From a checkpoint of a small transformer trained on Wikipedia.
Size: 14 layers, width 192, 6 heads of 32 (1 for keys and values), MLP 768 GELU, vocabulary 2048.
Architecture: LayerNorm before each block, learned positions, biases.
Training: a variant of Muon for these matrices, 127M tokens, 7721 steps.
Each number is 500 + 50 x the weight over its row's rms, rounded and kept within 0 to 999. Layers, rows and columns count from 0. Numbers have three digits each. The size before them is the row's rms in percent of the matrix's.

# layer 11 attention query, 192x192, rms 0.0614, rows 0-14,32-46,64-77,96-109,128-141,160-173, columns 0-63
088:452378386469497459526525500502494529438615584454551477462441635490501627504460443626524463469531482512515524443478477468492458488522481595609587520474477568488506481464549526437507475481506400
082:562546496525510542563520434493503571467523518496510406549444439516453449511485562492458477446516486484624522488496574569601496478477559551477509533448461481488558548533512465529476437391486471
087:554505506505509523568549491550493468538460474538467465541606434488486506514441550444507478475429439451477415499568514482526541507468488506400423482492407475476475583498410584495436477488519522
082:442557579511407478522546528557471468498433513518514490552483479561468531494575480412494495484483524501554492487566500531525466482488562412374388500458461387522595458590504485473499549483477568
082:430477498508605537487534424442472447495477409500458551533556382640432560492485591573585460567577485495480558538430443505583499563478439492527504478528485519492467527539537504444421441607493406
085:487502468465483503506496490497573557457539525533481498554525477498471414506362463509463475517577467506478432467447453523379529464509499523425480564499583451497572524513497398549560452609544472
086:605478610567478609483577477487543502508428565443555533502398536504514502535467455442543541504510495469526516445551536569534489590564461450559494518606455530462496487511492482546537513505399485
094:479514547498492475522444474479529440434500496536477566487555493535490488544610502453449430520531489423482520503538440384536509494512488500481422483475502552551484442498533492531536548610439533
083:534499577509478511473578468486514457469429593474472485494570532406486504462511538542472501443503469391463518526509543481621502500542543559526499468504466516407569482443476553552472465587507601
091:517530515508581411535571574510510535489571598515542571445483497478602536515536473527528542397506476456428478490424532522553402434580436400488489525569532450447471489462593461519583527540492456
090:507566516444490403527375483481521502567558535599470483468542499466474543522456477455536524531481538450438506519545472529445457571576470535488503423483462549475435464478514518496539426538485561
085:530500478479563505421522517459444431419573511586430564424526454529483424562491494492486462588498446544470495541577472536492540556451579445454502587474402478506447505526530414499519563551430484
081:565498526450482483422569482529479491473436551398544456620422525471431375532438333523489585511533589545485385564498580504460546469432502514460500556467519456447401424491478458438512505438487497
087:459523516528495422628546553533492480463583535477433513521495512405486502412481515517503511624522498413520530508515514523528524429440509539401505494528463468460547549557479527434506480525550492
094:426479456572465423497502396502502582475551518450472495511493526449530524486483439579482426522504426471522497455487508525512483440454480544460509478522546469542553486519502473541513548580494500
122:521417439408511471424454472490511444419484446475484504533530586437491485460471484510484467448514486514493615436456512512549518580517432676514542473516533534486564588465479513569464459480421557
115:477476474455390536546510526488603444482538488530536410513589468471494478469480558465443595455528457539564436522517505485535404534559574543481577523514502398530529509556454573450385474404468500
119:553517530532521476496572425601551463491477514523466462468557438523354489420467478426491521498520559498465469479651489472495653511477442472481514506514480402502543524522504536473567459539507468
124:519505471521479478532500442487496429521503494551575502476420480501506461515559457445475534428436592509500479424574504414483520421538544462467472602438527519508515475512514498462448487526464629
116:500477480619440371578447534516570524461515530484506519514467460609455466445477538444466534590432497450492566463463476549531558570482588507562477446539556472517498573458492460521384389511524505
117:474450536528459520531449505498494442498520529442423470440449517560538558514503485515454548390559543472509602460455523410519446417588513507442436473595573496542580496539576456540535515451462433
123:486529486559434492529541470459528478562494504533504571509427583568479441490503506435525524425458532472483479590545507497478486481548420551524589507553455529518468502448526542609496423466483504
117:614461548505505498537475533497646445493491476514441574527513563515456460448524415402496457440486491481571515486505550435522481418505475488424561581444517598480595400444448455570520492535426565
126:482463508548428455428511540422523479576500494459493536459539461456553485534566427580503441459450438537463425459515551532484461545475551579472436509510493430562541452502525553590449491463500524
128:513580515561451537545559436506486471541526479492531529429438481482534544502527492513511501610500444358456506518468506437564450513482496415449495539503530507469535491589468597493513580542437449
129:527539480482591514426555475494439470589496453525501367474471583466462501417458571547455489521486563431433566471481531505524467493491560540580445460452544544488462573546525562572612393450448474
127:490407458574454431551513511468469496505605473486576427427556469544451599554444546456497473555426518556491522623574471491493543556503506430517516575465584525503583449542487556501446560417450482
123:574575552481488562437550496436403529496443516441459435525427484477479468513536493531479464449506474601441371560423534443505462453518530523475526518371411485489467419518383455470510499452522484
124:519490514528543557561581516517523525436551514508572489598533461436531502426420538438416589508606550461462509488492467477517537498551543560520488417523474470535480623572482589388419483484600516
119:583476530575539499435568484519534586508491555441520489368507501407546510455503433553505428463460470412521445464527456528501577483460540589586546435526506532523538502543474554548575528557477505
086:475521528445516449470599475492494491565573513373519523470542512526517453509520387613547436483526463518559475438547455509548426477539429539475563467462421643574475437511470556524512503507486484
086:520473551554563529509526589394538487651526467529443474424493536489461510398498562479518415484492469572474518478456443515465476521503557488488531404544411438522430496511466519470520492461489522
083:393504444568457478485496549604540554436483545404455527624503561573452484452474463518450535494511489502537435475562526489541451578516547446432452446542458463525455515550457436530450512484499488
091:544531543506465480466424473429497510477464477504506523509483501503569480601500452524527471495479529530505488455540505436420456435515527412431459542461502507433414566538481471446553495474480528
093:467474456523459429542468482493484463545491441568503459511522594493515603504494535533478516562499426486417492500419552561476492531514571473482509473498490536439433578539546395499465462422453517
088:462459484544462527471449434440484504540511496531476474494478458489474397485535447482569589522536486464465516431455521492461541469569470553390515424585500491536488571534580550507440481571516512
092:489452464507485546555525485450509496499415576506518486531478548578510432425440453537519516476400551558486446552518639346447468425533501491482484533535538486524521528429602541507525478517468530
101:441446475569576453552451507453535486636496513595488525508405622482456616578484489501478559525504515432563511574519469516560512519491567482447532563449626502524575461459526461493472444526502404
086:484461455554434523586487400377480456477466525481534484418570415530526523489548439474540541437413493440524440479474509540504492548457462599541531441438526528533630535386507594538519536530454458
098:525503429620458538467454421520473550465482490509602495574483553512436545454536522530579492468605471464571491517482507408581504540540505507489449479471577540522508515528522591417482476450446406
078:539527483453478505435515546463448490550424550401505493524385527533476530486486537488500501519467521495578513496612515494530408499522527488519503432444479493419576482502458521492588419505448441
080:500521539512493456521505453541506504399544485432597485513535514496527516553575443565471438502489585524515534547652466548510568499509452452532521545502492530550534461587412508504561513467484502
094:569558442457484517502559505491485445496502528517470437557478455439514466574490400523499472478442518571488451572435478471523530478574492556566488489435425488389403532493394510457524536380479530
084:533476590532509499533615468503555493374478443549556502519525455523490569425507483541508517542569529525563469509470436518551506428524545554468487449519519504474522561553477536391474468446536548
083:494460426458574539410510446497497427442501560497497497526474547424536452444517495526475583486467505530472483449467503510630582603575461539527534484527568515436513601515413601479470475495445522
088:520546558465490505564495606482501459548546475546510442485548399507524399457511619416468596474431517510575486473506469500482464548447477546525502526444461424600485540479499479505417459505455472
089:551526548501474567550573456542556543510401464487412571491520446481412492500474534426483486471479538447478501423545433505499557543502500518455486458430487492441529540469417476420456488521438504
092:456391405488497460508459451515420455481337448456457547533437490486545506562526402425451522497475486443528454420517567478486479475593559506478509524441475447481511546530537545473442528468542495
096:438512497561407409551480513516556556441524512483516537565493531560518492483564439500441486575509453421506518346374490511519486528460473439468430477528533480524536617453472438493474442487523578
094:478444420450522514572498493417499480558350543492423505484507402508565528467500472475436511460436403410546460440428507398459483457549497605414453449498489511523595468535506418601490498454558532
093:449504475545547520462542418491522563533481522539466561582450521505567381444501533560533509571429524416612512610504441385462478501462403555491557478533492484497479457582537524537438429554565496
091:560454537543538489537522468516567450536535493534537402498440551591391613548548523438539479499555516477559568564542542566547423396444518469404471502457575467492519457471486485557537496526449523
089:495442436463370513433509525440481555502476497511504516488522472471605509512563546539408502485452525520513457428506528469515474446612493517501508432420544449411531586465533529609460531490451507
087:593586425554469532511635344489432510541447509435472521531434565432551574490406569538515517524525462420453545438497508461503459452528453489488462563556463464505509512535544483557395502520480465
094:606619577473593494502502590572466452537533454527512439453441525459492573459525530533545532536545523450344550499537487524457466530520535473493516436408528570574465449605443438477540318429449528
083:516498600522515510487516436501537468416547449407507577443416434520527525486511462397533401546480474545405528562444466525435553492492425508531524467573501543546498516613471424551482564431448566
100:527522511533466567515562435544469522456502498475541475532538470484548399566417367514481547495469445475411382480460504507423417517460451447468489420405409570395488477534490481499511520447442530
089:550456336563461485458491435444453452462646448536607560509566564521476501497548428460458545534570561497486483523456464480564559505607571537512510477455446506434469548560472641488509439518458516
123:505475473451524473380469495479503379461497480517495537541498579467511485442466490548476463452512478550527610444467503546556532580525405623531524486521562533426527556484456521556491464482408540
118:513476517492414532551478574448593484484567500540515462503550500510486489487474588477455618446536445546526458504521506522546419528569571514533562535475531402511529482559443535457415487428460489
121:585500565473528511513577435617522490517475479513471481517539430489377527437443485470465552485513563476458463476627499472516615562470419479468514482519487424467594531539477506521568460568535467
122:499495464492458463539521465483498450549462515547557495467431495499562453507540442436479506458412621493528486402603498387482512441482548474489514583435491488477562482524515502486462512539482623
118:491485492638426372591441517534580549464537518522506484527509472578466517454510518464512519586477490467454574452483504582524561537485579466556436451523547483537522562475483463522441402539518464
112:484437521503483520536439492496520466516543546460437479453462479526529561499514490479492531367520579442524596456490517450527453402578520501451404500582554458516558525536564469543536540472471460
120:511530469543461547501521488452532451539512525536493572545426563526485428478507507402532532439468469481485462580547496493507498513559393570516600484552466539479497494462545580556484395504549509
109:625434497509510465543464481507620467489490472523466535521515569546463475475474415430492456441476499499553515523540581448498470379496503494383580607438562592502600403465472465579474488521403542
126:478471456542409453443490520454524526558526524504497548479553457443552483535561428567460422450446476520507419466548549507524488521470518554427461496487498446528530460511533591571435485464463514
118:548600538593474550541560463504543446534536467508525537427465462497553532491520534504568498608514465342470536541459496485549458491491500368498518535488546474455529499633451581495519588543425454
119:541597532452588503424545485490444443585461442530462377492421546456477522418454526554459477542501516448377591459461541473515504495474516540535478419428535515495455574523557595540592361465439470
118:538400455566446436549534537498455493486587494472597445476543437524433560510426544445475478559417484536447495596538458505462559577479479454525510601473571520514572476550520537512449534419492533
117:568581605453477584450531510448407573523470487470472451525429480454481489565498517558501474449505481557435397540428491469439453471487496515519500522353431491476484421531390460477531508457481450
119:507500486542486531561573504496470485423543502538569498570535445470509438429411514445426570505575541465481469471518484451533506492581538560526476426481482477521455625578479599375435469480577494
082:445541434469547617419487436456420395459466508511531480570466470493499521401560492544521484526485459556550520507501481551593524540525473571499487491533573507489526549479430587434495466467472531
086:598439455442497536485472573466537550528574489513540447445493414502476478446499626400515549465458528471494466560559551567525463591542609482482533514428580446510509432503549518454505452403534439
076:596584513542475517485534412601541531443408511504489527515527533450419528514488506395493542475486592459483523436543436483455542564437446459498469470416487425460528526521419514507502455557466538
085:505486471512489415495477465485497547541428445555465456644477537506499513524587448458391565501465539503542549387556538500471480470438565482455533553480458415503535565600471511476465518493476437
086:457470428560411381499476515533498549446518564514473490568458524564490526557585438492569528570498515456516477448427563585499441513566621439417444502490532396417541547472517493503433484503443524
084:515460390482543489516445386484462468483402576517422512514464448556468615501545446452499472463519531469514556433518509379547512476563430494473478454581550529534591536565521464519494516525510501
089:460541499598471527435475510452554466521509527582518499481498492544534334452516508504440457509402467460646506610562496467498440489515468504443494519511520491484502460511507501548521489530495432
083:567470577542445543533483518540557563541557490562525470478462545517386575504589511519523489513593520458440510514510528536431467490488516451429455446439534460504556414534495430498498501462389552
089:461466460484428450520544427422503561515540472538545559503463505450601439565527407615491475471491533538490456508517453477544518354489546555533482445462551476498587515482591541564497484529523499
096:566513429546446469459467402428509545574496523493545436567396494507518523504511508464476576514490472486489503409476545511586537480494522509411485443540516543463548509530473531473473453428431456
080:598527538449548562533478498519429448521470451510480472467477605394407503538498565441588519541564476415480562553520483462473500492444558487506543461425453456449434485533485554537575395435442516
085:601488594573475524505449518489464485428492506406472525481491400574509523466471457516429491475472464434462519547495525453577579562477395471503457475541535498528447460537482496520400514372558515
090:532508445467476583427535478571450588465475535508545451539485543443552500552464367550540520487471474561388459401488448564425484601477486519486533430470428492496489484528468478439541552472376520
087:539493477532528562532533437478431396441486519460485521561575529498577473513498497481471515448599446437446542558470502336508461453464507520461474466442438515460507613497416674495505549519508436
# layer 11 attention key, 32x192, rms 0.0731, rows 0-13, columns 0-63
100:458501439631532532412595491481583489568540585463497404547507593569429457403454478606459509423479521483479543356469449574531560594513450525446494513520430495489509497573525486494475488480481531
097:551479505460534505497523493460577515448512543562529512493534608508504549505544500479370483438502505461512424502515433596632433517419468555627536543469445498459467583517502496494460515561486442
095:541563550504446454585477487639486508444479470499432493483504483506503452463485494549483563451432526576504529515577551495553478490468534447499509388499464482470557532535535520492495422471410434
102:472442499521578492498480493462515489450487589576527519517500471585625549501519414511528524438439611522541531489588486441466441510536467504530444540555512395465494589499476447499477496546495508
097:482521480468521437457549417462444508463475522433437504524549513560460512511509487552573541563418525417447571500534572530514565502467613487535568524493428487464534556419443625430477475548486531
095:525405500520506412506483493469580439500465539587421568517594528522495543444453561442544516446522582502513551455423539552516474487546537465511484488600501552461510497487485455517566560472456501
101:452512398469478587480470476466485502507548570613511472451543541483499489501353561370463404395454478541537487492530516445443511515548598547515562478515475475610414454480558492556450554497539534
098:474488621519560620518437505551575557524524458594460520449522599499502500504539463497579548444483466470422509427663548549441558469491525490470491414479466455508593392502488473517449504460529532
103:446400417501471490520508490512516505512466484544477514548537420447436500460599572568397384463492410446495441520453531530488517431361547530510531549402445522511548435552522466593471494492490361
103:528630476519530530510469511502591504434580470527519530539540484420549512457590522503533472478544477456576526439456537494528409427497496418562535501514489386533502542555576474592397548463392483
103:542507523476478515527514508522530447618475509562417460463526427510430553513496493518392493669386480501517550474468529403445450518542508446563509499458466519549447550507482561490547425478471506
101:512540566543510497492596417482431460474538441474643451498538485502517533481454565507550561499452442466536415569475462607507524572397448498572492575504457499605545458554577467478462525448465502
103:519543445488505466455506548479411485501504447569519466480486584437518513580455486506404519499528467477450543524455557528407560497448427480474447503339458468555513523474424496531448449485552485
098:519530433521423437532464463460485453587496584500596440507456521430492425546568544469423512497562587383465593475428488482580453476511533597462467473548529533463489562521560521319537513502483534